Weights of a small transformer language model: width 128, local attention windows.
Each number is 128 + 32 x the weight over its row's rms, rounded and kept within 0 to 255. Layers, rows and columns count from 0. Numbers have three digits each. The size before them is the row's rms in percent of the matrix's.

# layer 3 attention query, 128x128, rms 0.212, rows 0-63, columns 64-127
090:065151213068155176143135135169102193100140161145179091132120054163115105132108143131150142148161157151143079119115076132111127137058124076153127172070136182118147131153101084161145158109106112
117:160175174131122093105149140086159162128127115177136096092095128139065061115152131152078148141130174157130105086178135145133067116125147127167106119138092135149166163060130074047148110168081172
098:105121095089143085135149120112136126155158111163111130136111081127124094129129121133095147108149163129176112140158101113086120114100131074060092140114114114156112124098132075118138170070109089
098:121106156184126075163100107067110149162190111163105095105127125094099106155086079109183104127145172138084096108130148155155068133130160151132058127104082166120105138095122067118156115153142090
107:142094138046176089126125122163100138085105088156129144158107128131118069115135144166089167138070102116200127152131141124144147092078167101087124138147125149132142119116152112109107146117040118
122:161126079086174098131139132171117101123086152111090110128106141153125110057135167199064153111107097130186146153145138137146123153128135123115174146168111117154197127085117154136119165130105148
112:104120099157123137155146150165100111117146212097124086157107144106198159130168127127137100142074187145101106162060127067128145139164102092113189104151148142142143131160137159121141159170152104
119:108167119183125126122146154148074126080136207124141061137087178079172157150180129124137108170099150160084134151090125111167172148151131157134149108165109138107139154167136101134127133212136124
091:131143114186137126101081161131094147115090114133143139134220155120144113141167114118159143153087100134121112155083090175124174102087120146146114193100103115071131142180114188124080100077111161
134:070183109149171119119135179156121159086129197101117127192101132092129159120152121157108165171115118129152109179112156114139147098160112123128148137162106160172121152171143113124168121189110132
109:134134154069120157103140105134118136138090076094149145085121068165092108101130164133134152141094148160123121062146075149146135157071158131141110133110135084139150094116126135105131129108135130
107:079118109130113063111108147174098134128110136215106128148085151129112135135108075132128111177163087129115096112125053115127068140142184123112053134160123142139152170200111080150151103105152140
089:174132133133132112096076120179168110096103145199124085152174160117154139138065118153133106127172154146139132139066118099104132142112141114047134144171078217058170129103124123180140139130118157
087:139094128170097089119098107106081103160154178126123155153141110169128160087177145038185119157074153111090101145149147141146128164176210158153128154048138138093165160184188127156150164119140117
076:136153125141130184151130178158134145073131149112058093179120133125095105120090093140188144179176164094072141131117077115110154119156189165152131134125189123114089099145076151160181119109158149
100:114062152139102157151128127130142152106122068157104143192184175071133109149119151121094108157085131127116114152128165088090154142073105121097156119121099162138039167157072104183153141102083074
110:126087139154123139119136143156097123084157144114145091162139104092149157139100117069192067140102150126128147140100116118101172110162188122114168129096140165116172144152122178145125149093159137
088:089150138148132156086133130139148152146111111117138105130156119121142091116155117087134180189130203195075104143131135135168168134128100136185088157086144067116107129145162074164112177181140126
108:116129102113134155159183123133111108190135169086133152127169147119134176141131084083200103151113115131102097142078127116127154118094124176156114168089158095094087102184056162092129172072171104
103:141167130133091173077141128171130119146097116110162114150144148113143149136079114056179115152099162136039120128120087129129171144109143164175129149114187107122147140151114140143098108130179156
083:123086136114167090171122147043111134110164090166122127117136137148085110117158155185110138144166090123166099140152172149165114179104163117120124129106085146109058154108120096091111160114085056
105:104129128179107137139079159090175205108142105150106143113159133121097115100066149202094106162204143106174091133138158120123092090166052125143126090130065151138070139114096133092137115164125105
128:122111127101149109165130134140125146122108123153099171129143104108100075116095102177084119126157096092197116162115156111093103114105107092099109115116105156144095100104109173068130121108085099
127:130117102106166097150158150161118126128146207093101134158086099109125132108146116139100147108125128107182137188115162117139140120195155130095177117127120162177153122155164144120146133159109117
132:156111109039134106134107141153133075134125121109110131175078131128072142059157136136124161105084103098152128155161160126143136092130153121102207148113147146165215115125131119135107124131114105
091:150093117066125110127137096143187107157084131098122147144100064151094123062140148168096185110142117109135164138189138104129133081116127089109150135078158096165155118148157135143095148134090139
154:109141103128156144138141187122119133086112189123086078148060193110140162134189102164084142133126116094133160197120145106130153116183134138126177117169140146141131160162150129127154126195113140
098:128142091124134144154116153077159082163099130108083143103137174132113166096110084119090091088137126126112150145145087158053144121117104112159176120101143109083118125136103161116063107141161145
101:119170147164142104084142052096119143136116084171159149134138096176109099109132154149100139120112065082194071117132154141105078121126145150141091140147102082099155159107161113105078129103151159
085:120070149155163115150120130127073135137091124120110131097155107133164083126156140189135131089185095149143142105147072092122100174144097097100091052108175120098129104122145210108104134130147132
098:125127131125140157162182163118156106098111167074121041097124133092118154131131115119133124152106190112058193144135161140145162146127140131190190131141148131155112126109133111133121162196114149
097:140123112129167087134117156164044136085039157113124118137142074107127121126148119105163128149170112123130064134087182178094126147116111117148071144145120106106144167155100175096109118148117145
108:127158143125107116078142109124134146153110062144129151163102098127131082202145095154076189103152004159155137135150079107110115098140121149135080105168125091107147143141169061135114089098111137
090:165142160057109116133110065126153164089182128124182101138076088091130110207124135101121143170087139209151120102121152165164176085171122160114092109128103192119115118178146102120163115148072102
091:160114124152137107149072118175086077127119118118118096142136086095144140148111123109111152116112120156163154112120103129121069131126115135108124181107112115156139117115130171221087108125166111
096:054142138188137088097143125159114164077083159157085101152113120114139149161119128107153148165164134098058143148116109084167097132158180141146073104161139083165063198155083107158170119177132136
103:116116130116102137148155181252140090142147104104147100114094137115061133130152140121111108112145154071130093096089149098133126137131132119095186096122181099158158151119108088107137123164124135
088:136105155187125122149104139078153115094156136135113083173145152081189173202175151081197087117140113108099129159137190116128135149175126127132070101144140139082133177117157135182119126157128143
106:161158100136125133126164099159148101152165142113172130041082142163089120109119100172130130111196121075135125106138136193104109119120098144139138125136145097166159118130178084020093117146118122
092:114137147112168061160212076069147103134136110095197108080081092126101136133203157132169150098091141122124123129224178188128158182084090129141137098136142142158108094102163157115129152177121102
104:162095148122084089120134170183128115143110130141116102146200107101142170126177111081139113126100166091109112151103175132156108136157174133094178208106116117107227168075125144144057100113139158
092:100126174107136147153156094099116146141168094187156176136094151149143094117111188165082116105072089146179125074160131113118057085140097092091143110105138115106153139099145161117113122099112106
088:114127118152123145142157151076157143151091113114118155109137183084133176124118149068161078154054138130068178154173175139181141087082113103210127114110116113186038105114099124102103076160166112
101:126142112174115084082174085125126142093126153120115123112117131117156171123084166091115117179080179144111117136143158176149107150127129173155143145158060154153139182121118102089190111183147080
091:135129093105159143150133173168086176140118144120131139148130115102121084063103138163093120093198119120184115102081128181063081093140115090101174130079102118128191119115162155100109072130089136
101:134134111124153121134140142181112146122099150164105116138117096112122058145073079172122189133177120136165168126117093140149126121134127181118106165141078098154089151138098134108140116124083107
114:138130167116119137149126083134093172166142171115158089127119064108088129108131137073139142125119161111130145115149134151149106141145219145129132125029144147194136072136140192154177145126175109
106:124123165143137044125151121199153168095095092231138112144137154106111103120092144153101119101159116104137104153145155147092112110079118119148088136098091121174109206126094123161098134162101128
090:154146094111086161152119150111120182156140185101122144139139173103173164146103061083121106115125129139099153165119130126154112077159123142141158109085140154134109104162136161097112076127148102
080:143101115072127157134094199149114113122140125097097159156097112105085131142137141147078154140120085147202145110126086115110093134083130170050144146159072134102131135153116111135159122104106108
099:187075187083097109119150117148129145071189089182140131128134146088106161146188143114127126097103132102148133107203137104169122144132174204137105083132138199131147117098093115089150100123110131
118:170123118166105122128158125160076076125151191126106106104183152153120161125180123134109145080233107087158076149070188115119102195207090175171159127125144107159184171110122176117143144115152134
103:160086166143077084134160145212113151087133146097150131152166139166109123068169182154160176137141129135067113120116166087146109093107110088149144129089166105147153159114116166137116137146114125
088:107122129100153120116133104172166151103109087144118153133099092140091065117072138175105166140101133141168141085160066137111102100081116132088126167120119105125129150119098107131129117083103119
098:119124095145095134125120178105119111124085153162089096100141205115134151146130083127087131155093118110071149166114119103117133151079152163176177148159140119114118182160081083078150130125157095
080:102153109141096099143161145118153171111139196093115147109095122162147194071136131119167148166165135132078081150101168111147127106175122116190131117133122064178130197143111128087136125161122133
093:095095123140126124134118146166155067074076182133074104135133129102143144157188123155117155180159124150145163145090134050179107171094118112104097122185132156137097125092110137179159134149134140
100:122147126163187133123107121098175088125169095100129153116137130141143102135087125150105124127106141115179144143061191143117161126137096125160136146115121104128117133110171191053083091143147102
098:116093105088165134172103163117070186058101101148139148173112149119112150079128111117132105159079147127136034127107184136146132138107156118059117111140106135129127158146087152081101138124159098
099:132130104137165156123131128113175108088149133127091138120098184113096146138079121114094077112170149073121201166170090176109162107110171118151090072148105121151031160160027124097147103196101144
091:122121147180146141144163130142127153052131146102110057155135136078153127146113209178100122118201095101150138130113202098120117180118080124134092086153095133181128140052092173176175142182160125
101:201072101106096100160161084119087112198174104137185167131126144152126169078148170067184107096101122142138085091164142135128115157146147122097154104077116144115181097119120148129107152136192095
081:161108123054160114123120070144113083106113079147156125112097108130096089110158133142115145085104114155195103075196099161136115154073155133086098120144128183138187093072135122166119152120138135
090:070139139141155086097121117147137109152086098170132111111131103091114056116064182178104103084150095104173123119123082137082173143103071111089115167136120122087104085116128102163142121077086144
# layer 3 attention key, 128x128, rms 0.203, rows 0-63, columns 64-127
122:133145109161138130113141161126083113166110182129087147101094178107109146107148130155115113138092177129096148086148177092125126163172144176198142096100081110159149181125116140107107109180082166
124:136140119114102179147041102071092139134150110126141150127134193202151131058116128111167134147075132112154136182138124111108145145127184098085159112144128097146150148149114135124098172098142123
129:151152114105102155118166139105137090144081137168087153105098208163070111068163158171123161172173118120148136095127114134176149120106128120169135112132106133172157098127088115128147052149115177
100:156093078088104136137154065112171070100154151122148170110084197151094168118138142105138114113118102127211122107182129123139165147124119177064117146141156128139119086144123128136151156084110110
109:139137138133126150122083133121115149165091141134061118114122157181132119078129088139101146120147143119117136144123089178107120117179141059156124081105098087137107108127069126086149074159120198
130:133117134108152170102099155105099135184123146161106130105161142162126101114122081146111123136119142063080153146141160148157143155135111054128116100126114080126095133158115145110126105097115200
110:088125117116128120119089113116113129153097127118096141158200185186103137097121112109085158119171132090166167175138135138114141060135151127134090096150181091135151108149103112116137069131115176
075:092123130113141092085157131093031118145108123155135133153166150165073150124143098142121103139170135080166164158100207123107183116137115171164071113088158130121137101150111069088133095116114137
089:098128121104128120089150143167105111087104180102084133107127251133108169089165129176096164128150151120172144143148126160145153148131158169146161149169165137146156122157108138132102121150095134
143:119148136103144175155141129117152143169065125126096142118046156184116103103096098122085148114096128099121179141106084154111114087115143129160176171168167070145132126144072176126149111145116199
102:109132123116135122084173139108058135116144158207121155112126158076136117135150105155142132123120144151167145126096193112107157150108094168127114071140098193066125131100130078105026152123111077
106:146172112113128135188089116083099120144201098188129103138124065106125064098152148118107086158145136096140133122141152087093105153187109100109154090141097103156110136101164128150167191089040106
093:130180141108121078140144086069161083094150085127140092123138110153071116100150130170153146107168064069164154125159129123182102115151138126107109150140128137154137119111134047139139116067084110
082:136158080141154145135120163133168147146115126116138096114076073122146140115102118155096088118150128112086100122108128083116128026108132096124115082114111108114144117154131155175148123100105146
105:153188140158137137139127179163186151180163140137143126088156134093174102123084070143089152113099135144082188122155112168097113138126021127177148092135080123090144179133172144083093124138110152
103:144147148120182088095108124188088179133110187078125056176091068144183142136155130121115158098107134145154089128123099107152103046106155129111134158111159121140123143134162140109133106188135135
103:098103132081107112149169128193158150112118081120134091130141118118159155151133162163150229109154121163114119135099070099174107153089116119128105160145138115099116096104177156158114138133146119
103:122119162121095188105159152103138077161158173163123101085038107118112121114146107141141093108078153092144127089131065101148092196161129181156160047145094131134130140095090108081125121119088174
098:083098161080139058115155091146157119066092155124168109148132118132097135142125126132110153100151099149191098112156106149149113126105133133054123133113168130148141116109186144120149125158151120
109:130128121165150093186149115115121142126135145086141120151135032075109136196127157137167065142121115130122136098065131108120112117097114165135132177119135157085150122141165130169154216133093077
077:131112139063159107125120097121129141120117139153164164106104129173132120124093145170084132098162115135209105103095135150149089118139158134065105108107132116126089126136110094144146101032126145
105:118177151091109157134132143106231171141118087190137150094070145187113116126132099092100140147064114115134125114121133152102143111127151144122125126218098099167118161083117143082148126117140172
093:109144140061153145119096096101156141190116088141113148129077154178120092114115140126068189132140118098145102146133116132117109091112161100078141122182152116165147153137121107111140099124130193
112:124148124089156166127103124106168134201086104106105144139092131181114106121117134126075154124139092098119133145123109137118139064111158098100157117153169094164151128157102148121148100128147208
134:152158122131176167165098178139141198167098161129117147097081104136170085133088109131083138117104142138116151125115082162129121098103141099142136119140130116122137122190113184151143127118123203
083:147136100152193162192101122146166142169101138125121103132103103126156093123064138100117133103100142148128156115138074137099077086102115072155166124165125081135132131145131203169177117134122170
159:132141147090164147153115150145157133180120135127113152139098148176123091090088132095078172140104087102122193149158129157140124100131087107154171158170172093185182132157117174134138101134124171
099:122122139184135084136098150135135147145148137124130143118183166106103124126184182117186130133099099119132141124162112104219162141139121113134136162150119125169150118136150166175136159099116125
096:121090107070125124146153137144197131101096147180120199143103182154116165127136148183147111157132123104140112128126116124153150195167123133161101209107109135167151107148098205145173135118110097
116:146106124106125104125139110136150072151172142146125205163153187062155120136136202127120145141174122162164150127171132102132137137132088115088142115168118151130174147118130113193126106131092094
106:134174150174100160107117127104131104167090113090133137130171115190073115120122105091167119094111159110105147124136135179110116119097065135192142129135132082160133174102125120135113081096140151
093:127058133182104160138105139138126096190110106139119067108160155142140125139139095165078113096071142100076155103154140103097131198120126124118161149117138078086127129135137117122135163073112171
089:152119103118153124198123130133128168108153173115119132135164165106162116129076170147163102185176171150131124124134074100156106152128112094122135156083131123108116118140114225161159139165125107
080:100106120167083150117117133078139132134117135116125093118142070190127152137102116194104094104137140131146155154137131071132087111156120101110102151101089112104084161085064082078179124149202137
093:129163125111122113104140068032183157111137139138127147098152094143090091148152123133160096144123133111159107135186155130142157130134143142087115098161141151112120158136148102082096084058056140
087:164152124104131141168158146162149131229115126101100085163129064129138095115092124119069108152115114152123145111152097168056128127129031123145160135140120056121152137098166140155183131113074133
087:109134148109184132126115129136044097153135119122122126169209114152180124130132166140145143134116126195082133134127114132125106119114111107103093089122073163098114130092148135077103142141145159
085:229116104164129132167134154143145103148123154008123091154148103125107147110135150107108141085133121123109129137144088126140112116156094138156166195100167108164181095185165146146176123153152105
088:102142147091149171169105187129116115093157083181125164122137159123157148162125148108162099168072159091097102122097163086161130162200108110148126092143093170142128096094115125132148128148161132
088:179131133134136190140150171127149085132078143143121243128134161116173107110162152101095120113144131076136143108140130083226155114133108170132125161122131140167186116138066138140105114085167126
111:156141094098130083116161117062130102113137125116117136150115107158050090103166125134209100119133074131161157120165100172066107119040137086083113111135145143090182094127140113164110190057103139
090:108051110124140113073136058125078115091153158152122165176112142118135141140165143135181128123187118121177104148112159119047128160153154118113070102148137136157099146144101121112143111122144091
087:121126135162150131135077106173043135163117172068086091171141139124124186177152123081123142086128171162127097119073084135114174104102220149160129155118119121164080150134181145153128141139129132
100:128113106114084137130095103135141123159110118134122128162071065190119157171142111166144090103139070119110170131090138134076180071097152087149066163100093064121083149089143096134158190076135178
097:086071130182100103055110102151128105115113079170131132126128175132127118169187138143143152179103078137060109133102172138123155151084154096126054098154141104103101096139136106087140123117158151
098:104167142100120120073156102117135142170134101151123136080155096134153096170087118142103074162138130132071136109176144144077129137120122099112123081163132135111114192098127049092121114108123167
101:118139111162081147099131146062204163171113145141119203138086080065159077135130100148104125160122127130143105134123114115123177114098103141087079107163136159055163136143079125053125115124089115
089:121187107086180136089136111132071110179120165112074107188106068122099100143199156148115109169142099110168089096117126132105130166138152082093106144158141109180115128123144111097189131083080130
092:066118129206087118144052119137139180145135105078136105156148128123154145142103113110144153181118130146109118136091077105127186110083172109104092119159143114073107129159100152132200159159156138
095:160115129128134095097153136153110159096152100137170099107071091130172089148098124124120138141122082116082120127129214133115138124135092149102135105121159126079153150103178112100053145160136134
110:186146092120123155085184143097139162129108156121128176187015033124181115140107156143124106135128119134127100149101141139093096156139063077103130091104091114106106185088165113123131182143142115
094:129105131069081102020148118130198168150133059132169172143112119170147094137105131117138110191089104109068078137171139163172138164082117076078080146098165100108145112122118124101129180125151167
099:113166098087193120083146099116069111142106114176133083126102154114128076128106086101105122179126161134159089115130164185053120142077112103119101093135164119040105156113131085080108123126115148
080:143133142094154119099178149134109122118150158208140123094105098105140098145151103146134099133108110158155164105110172138058123169146109125141114073157088153106112154097169113085062145129118135
081:112150148087117141156063135185095199145159086068110102162145121158137134142062161074158139159166163086141097127140162175119129129122112116140128163144130073140086231125148154203133184117058162
092:120131113136148163095104193154088097189091097153107077098124095126109106142079071093095101122071134133098130099120126157043121167092126118162114104141132061066119114110127105098149176128143176
094:200124161122108112100169142115093108145119108096149078090115086161144080094077094059084162119141144129090123117153163192116150162087091147124178132149144148091121151067126068152080145151085140
105:107128149106134161119149141123159131064104131106123150085169184142103185129124168129145115088097134134126116120144133131151152104120189180159169180158174201168173150079059109137108141148114148
081:131077120139141143148113150161131104169159163147121088152129110118115120167148114183086159098122119127125233112123162074056175157148068148108150139128116110103122090129152103172147136076100153
111:139122143185121145139125193184118118165124138068128084147114058114169136148136139109085135129094099170126132115118172120145136146173054155179201135139160133193154143102157118124147140152140108
085:172113139153093152104146085108154146177090137076154128162074085114117079162146079080136143121095099098134098129110157188105168183142105171140127190101190110136134116139143102066128105158142136
104:093133096104185134150103131102100111134144179156118139145139102083198126188171136139121110096115130136148120147114132051169167090160158128095071073103102179117087121173172117077121146072147132
078:137099139115111144130174133040119085119136148174144161126103091112140095137155134155125115133147140131125162139090161090158152192158093123102121090122092179123071093120120091127070127059115098
089:186103163118119111120136076148113158106095095152147159129107192126096126089209145131134157132148078117132103119129122131180085112154219123120130170102105120176172108148109131102116117178148096
# layer 3 attention value, 128x128, rms 0.207, rows 0-42, columns 64-127
079:158112115150122143140093061142136082063118111114119127158157116120175139086124138134190120253100133109092087164110144120171114162191115132084148129122118156094144100120158160159079157062149096
099:037146194103147117157146129098127138153123179162139172111072138174116089162091117117105138126135141121138178090108089129095087113151160109119031098172188114107113127138094133134170090104099189
098:111139125091113137155103121166126054109115142128143165164148144149225150104092069121165127181098126143140101147114109131098142180148095110083169110122181129088173103124153135175093166041152125
091:130141156154143076138142139098148127101104157139138097163105107159127132086154103125138117209147131148082105150057135118060157135120102117096118178116165127127039141119134130160084126136116133
104:181093112099124162085161088114124101110098139121120042168114120130091124136094123110116115085105105104160110145155177110074120126080133151239131103168099080170110122108049102116107176125131126
106:134078133100104174100152045065101112188159158127111139161110182121086125116085177099137129127125126084124154145174147081135157129083170152135123123139110102186128139111039121138103162110147124
102:119103137077135151191199146115147085156099143138126165194076131094121124166100081103146095136054102097058099161102122116112172166131149085125113130138179110157109098169127129084108127069149117
096:083116188104165082108208155166125097140079195172115140116096134128118101137117158131077098153141160109089195123139152139110111142134104135178082129141175119135095127140070100113127166178093105
095:174158111125122159153178159123166128168130098126107094108081119105096113081116093068114096112075138109141086137103150151092162145150089101076162145151133118133116124135093134046121104104151109
099:059154160153109085105073083180126172149139096151158140079175135124174137120112134147117152155208123097150129135165170128100092108165119146080146113124093131148154124026100124125126164131182142
102:122134111174104062158063128076122148147119109084141143085125116161168131104155122166136131101144128208149155101094085128133104127114136164071096110093081177131126132120205154165158106136093114
086:069105159112126142133130106128108156204135154145095192117110146127118087172082201146087151155150144084143164099143094076156143105130202141124037131189156144103197095149087125129187121123148149
080:126177139176126033096122162162125194081076097153144110059126081170108121133153115106086141123160130167160148110121156138042112068092129160125068154133132088119097150067145133113156115174115151
104:114160141082145148117181188112113096132155136110122090126090136138087155085202150105163122095113140148149114112080105061133180145123128084083190135113166109077115113176107093130151094134132130
115:162168178072125201133118160187185138122123126143144134104111092123101121154146111115099126084140105070125105134183166182168087153098135111152144130164114119126140182109067115160078107138182175
095:105149096150105122098122109118190100109137147144110169108196141152194113077127089147101085163123104119114089117179113151140126113173099108163056106118135128077101147116109142164103083106138140
086:102115027165088124098094107105089203128147109081108163109164151143208109111148172134189098150105117145148082108098124035150146132147121129064153102099074106112201112156161115114140104131176103
109:104109132100127157158144114112164046140038121125135171153102154094135107138159048094105116201111134118076126148118143151154117139077079161091138141096154138156092093191093148145035147088122111
093:150134155147173138143120182110099136238157112129136181096092143084112128137176158144114117155148152109128164142144088143138150132150153154162177171088138208112119119152136139142108128172153118
091:093138190098144106175163121098104089158095156170168110110086115128087101158099077153107142123150118152091183136135173091078130120077146134154077139112124118142051147085162081094137142149082124
105:101107110151112087077084116099124149079110110122138161148165144151166163071089169133144122117110164141119147147139088175112108139160113137101163097113149131165203109113119200109097183100172146
099:153129120099149177091165062144149086103136102169137063090140175157135073087141126079108175182135171153174107105106217156132086139114093151103123128157109080099134110089098118114120133163100122
088:113154138109126158111069102131155116111152084124150161148133104113141136172100136145138184090163146154144165117134099139135124106137111111120113133122086143150177111119174155171135105144148158
082:103157161115169123169148184138122132125144161183151176171129107115062128192112067148112154109153121120080131147177121164106126115151163066196133161131175119167101129139223108146089126133090166
098:075130121117130109214095161137161124100114123120126196140141105136205155149093080117149115145081119133074116160105136180112084142180118096127105102139153109134130109156197138130130102079149134
091:146115138063154186160154123103079062172149131129142136205064148092113139165145110105160148141111131127132149167091105114144171154075148131163189163082180130123102101183135128163097179100132125
105:097162127115114110149076173107097135106121117102131157133097125171179169135177057123177110075120127176114157125137067144087104160148130118081136061090142133117151187169192135219113120111145148
102:048152202125175097135163155109159167116130163170152135093104113168079101137115151140094123116164147125112151080094118111089074099156138087138079146143163104116095129125136100080173055217087154
091:150127074172130036109133163181113149064099110098113122082146117148190150069179162120149094184099155173156141125110162156119089141177086174100147089126136124083160090143146142098134157136117085
091:133104140103157169177137143110137106131132129146177183158063146125119137212137019126116150124132081164099133125146120167089111135054161139183142109098147112167028144177121134138087126120073153
093:112090112126143107135144047118145092094157104154131115145137166127116127101069143142136153151134148107112124150121148113094105128176148125156124107127103109185125104083150149115128197129106088
103:091159092112130134157107182125077149153175131122121170140112129127128167137160085110174157120105125148159114115094080078150191129139137072066130152117176119078143118167232108143139098108118133
089:166120160166144098091108148062102132156132097122153118116103112107113146133188199183146109102150122130093190146113061147141181124146129159106141125103092208115121167117117176094104151139128120
102:195121102107118178055148107113118124136184111089122070136143145112041149105158233107130162069173139110191136103161118079156237122084139132113167188136093119122182119124098118113141127153126135
097:132165111160122147130074149078110104118093147113145112080177151163142116087173112131107099163104142154199117099102166194167093117186096164133120107157128158060082099125115137153114084087079147
100:139177125151131129093135169143152168130132111090123107126064127141073192080181127123126077085060142126090084143163114185116160117156127178147164085112116095108076125173163162107135120112119124
087:123126158085123204156156116135123142123135148127136120178129099125084141151088040121130158122138104114089110127174133070068138121097177050170129140138164089165145163145167077115093094147157182
097:123132080145138116114080118158151113068143143158126188138158145110128129153134146150098148138172143117108155125234160192187082107197103130205136110146129122140137098116166150158100130152087122
105:085193134125093069148135120145091123121137114186131078092102112138108102102101129140121162088167133135147138135128152107105143115131123097053102120142139116087141178019199107081196141123138139
094:128079113138128111151116116079107075134105131090133086115087174127176106130140109111121092125132122190205140121047100148098119156109103196119087069109102129126059124176087143156102219054079086
092:079097123102119151139163040123173102073131110153092131166133152143147105120080151089161159161136141049102096133120170094121120138160122083103136123197142085146168112107080121132166130100174133
087:097064098092107218172095079106123133192135098107116187129107180095139116179107155093130134116094109111143126134136116126200153115097200151104092071143110121114162102177133123108138116083191124
110:130060079132133120146153106110140083118120127089105173153067183099154094137108165132149126185100128127091150129071098121194129167115141157136145127096119159180119105157089167175111191130109075
# layer 3 attention output (transposed), 128x128, rms 0.211, rows 0-42, columns 64-127
083:095081104114181093170117141143124144079146179138129092113107149103095105160152116144098150123105162154141118127082081128097126114092116130133075085121085110154147157122092096103165174146110160
104:131124163118113170131097120100150132155118045145147132139181047151130120141137155162131123104134086112183158112171121151134158129073093123088115160168104104102105117089132170133085108068109106
095:098118069122182122136121160134089176115118186149149126101101131089102081151167113172129145151137130118129078139126121114095139136052107145148074122094088100152102125161099095126118166097086153
092:128136117107112082107148099066086067125128137147154161154138156166153181135141107119175121116065130111104152230152135184151114170111170146153120115127172129096080090139086154090094127106139121
110:146068104109061127131141142119107126205070164137101106133107143112087080061150124074118100153101095142123109154153114112128113134154176116102165125049188120083186071110114147112111109068152149
105:134096104103112147114097113121127121170114054145117134134106165156104084077122128158145110126105111135141136096158099144093099112104154114116125151085162130091121060082096095105118135059113131
099:095134116127147148156098151086123136159102114125124125116099144097083086115155113097116108144085111103106118159185065176089158049074133080138132181117165109111086054113110119101128038133109153
094:156180105120101130130084098035108107141151051119155183148137137148152147112103097125161123121113092134140139160129160149159144137073153108101170120127148135098104109124115157145075129079108121
097:118089098126112146127117118136119123146110145108117067084088172110094096089109146116140085120077117097100053128148047129125126056150133112137156132089115133146139097102135123116195098159138116
107:138111157111139132090148064139096135103154130169137151087143134187179108154144150141129188127134113119175099111111142084152121151124164192133112069146046124120143192144174145107104198105139121
110:106130130171131088146172081118165140068147145117126150106170115140157172136095177180112144146187177137143151071080189122126150206128040169147086106214125133179146188136169130141150168157118078
095:143133181107131190131073114114155164137131044150134129153146060166127098119109117159100153110153082129215155090162111167129135130089118109082133140166120130145124132092128138119093144062091116
083:146124197102092116101163101134119110121147159130102127139164084193145159166133149087107150145113115123141147180138176143185143201154145176119131069145114164111125175147166199094145129095166110
105:156137086142135141153091177129127088114120064137144146156087141121150185088141119108218068115150110106077137114146089115099142145122114127095112163114126134124155065157077104090086082100121107
117:135112129154162113074110140167090097106121117114168060124112136096135097144120133073166127135100078113091102130151132091130108074154144154083197157059143146022157117174148090192093100130119155
095:152065112111118120153117138156160135105103143133101087100102128153090163179187192158127140110100065133151120137112140097131135098136118165106113125140078131104153159162136174145120179173134093
091:084079151130118114158131167176138154108116126116087153091094192111105129099139150186068124143165158171138134127095150100062125166130130133161036113194128156175086126132117093058179178181123110
107:104159096122171160133094156123131184118111129127103093115104200139124106132096106153152090143118098084128061143161057158113137033067134111129101163091154125079139081136081110098132098174073140
093:151222066151156143122106051098156127097181126101181135159157156170147158122065107125158127105192125092069114093109112157165106115113125109114208114108116121162149162154138075178122146129112104
092:096160127162092113138122096023129098158149066143154200124172104153156167149168136090172130124099122110132160096189147189136175154097147156140139144169170140119149124151157172115071085073154116
107:150098115078156090103138096176138153125120149132138127113125140094124086112101129187128155157150131123141118125082150101152122167121138087186078092071072083129110129058121104127195177131107171
099:131085125083079146137122181193087138150133100158135118125105117122117147072088157100175096075088124117147042080134132095123114133144161143123106085085116144144144136124102159127138163126141149
091:129151153164127116134133171184183130094121105152139135171138064091153152184077151126110150097167155126116172090132115115144151129183166137145114170157107122165165163166154103167103111152142132
092:121195148123126165114118140130133139179151105129173165131148052134116136208168097070142163118094111078092156174156116160151159054153172132159159176123139093096115130174151136173092030133172167
099:068119141142178126153139135109137143119124143131110109072150111090086073190175152152058132139096133125130133173106116139119153070070088123135074133165098110100092143116144103153154099165126140
100:133184088132185132121123154099118128149115134124154117153125144117119104125128066117159096141145123113052148134173089175113131107097158089141146178091173104138085067139069062140107105097104169
107:075169126156183083108176126157140156089114132124134121101144128083130087178124123193135106184178114126120154108112186105100141149113058126146083171124062077082077116155122095161146116160090099
100:149122144149082149130114102095156079158159054135154170148186060152154200122116169106158119092113116109149159136154160154180159138113133131096134135184126137116129131101141202128095088094139109
095:119130107126132094154138122134096140072153192099116141099124154131111117119104123146094150157160154165126082172014162091127144186097096123130093032125104148157116172118139134124191190132131126
096:107196128140108137114128161094112112173083137133164132142133097145109157165136120121130083135137106087062127144160127151116174091089129140128132208114186134059069102176152142149067012146155116
098:125102098095107154158125103152151151180130088149147160124129108146099111075148172099102137143074139134114135075087135145137138127126131109161088097126096090194189132104092135112170116165136163
096:097174168150200159145129195125142162130147110124113127103134091121121126176160109149117133128142142113118154125150111150096164107111097165155056179176105108175039123145124098117157092138126136
088:123174106137083063104132083111194078083141138115163142178154170131159162111101134113167139113204182140115153067119102156133074174176106101144164105121105108157165149114140113127153128180115114
106:182114106129088137118133178192139100131123140130114135211069124144151157059091120101173135116166142136122139109135109111134084162232172132103170123077174170177168117142093133114128162078151141
103:132082131126131125135145140129127124113146159123120079097173114122136141145189130169141146130192139156185070139095147061116123152103074163116112128151126130121157172103132140142149202154125106
104:135135098110177100165115093141141125098119121123135107091154210108093103104083118076119090156155092117098115129092075120139153127127057100131122167081108080096155113116116088181154065186110134
097:128100141166131171118136163138110141188099114154155151144091062079125117147140112109178114110070085075113127170180126143138149080160193121123139189101145128079135083153122144137083059060184144
105:140147151102160152108121133165129167162166123098105154104139099154126133177129098126080184124119117159142136173042162059155140076141151161136110145127128129098092182123164122184176160176155177
104:098109208090151126089162075119104144169140096151112129076160106141174086166173132108158167126050127121189154089169133140111116157182133146168115098164075102168088137086149175104175173101134153
097:115144092137077111152139146099132127116075144123128117101141141171101123072136158191097083194190141150130126056093154142085144186092054157124125113156134116159169120156088148105122140176093077
096:089047170073119175131104148187114140184104088163100094117088106110100068125156142136108134099053115147202116153151075130099113073115165102110084129122096124114110093068094144073167136104115146
093:102114168125169176147108160143156161128097090138101083086122109130084047112119142158079111133145116134169127053149074151077135083100089122113098170167126129125126111103129094116142106138085135
112:121192106118178107139080094063131127127122097096116140163096197121119173074087098178094102151125154132094141131096143127081149118026100096132102137128168142163025087104090100083164130168090107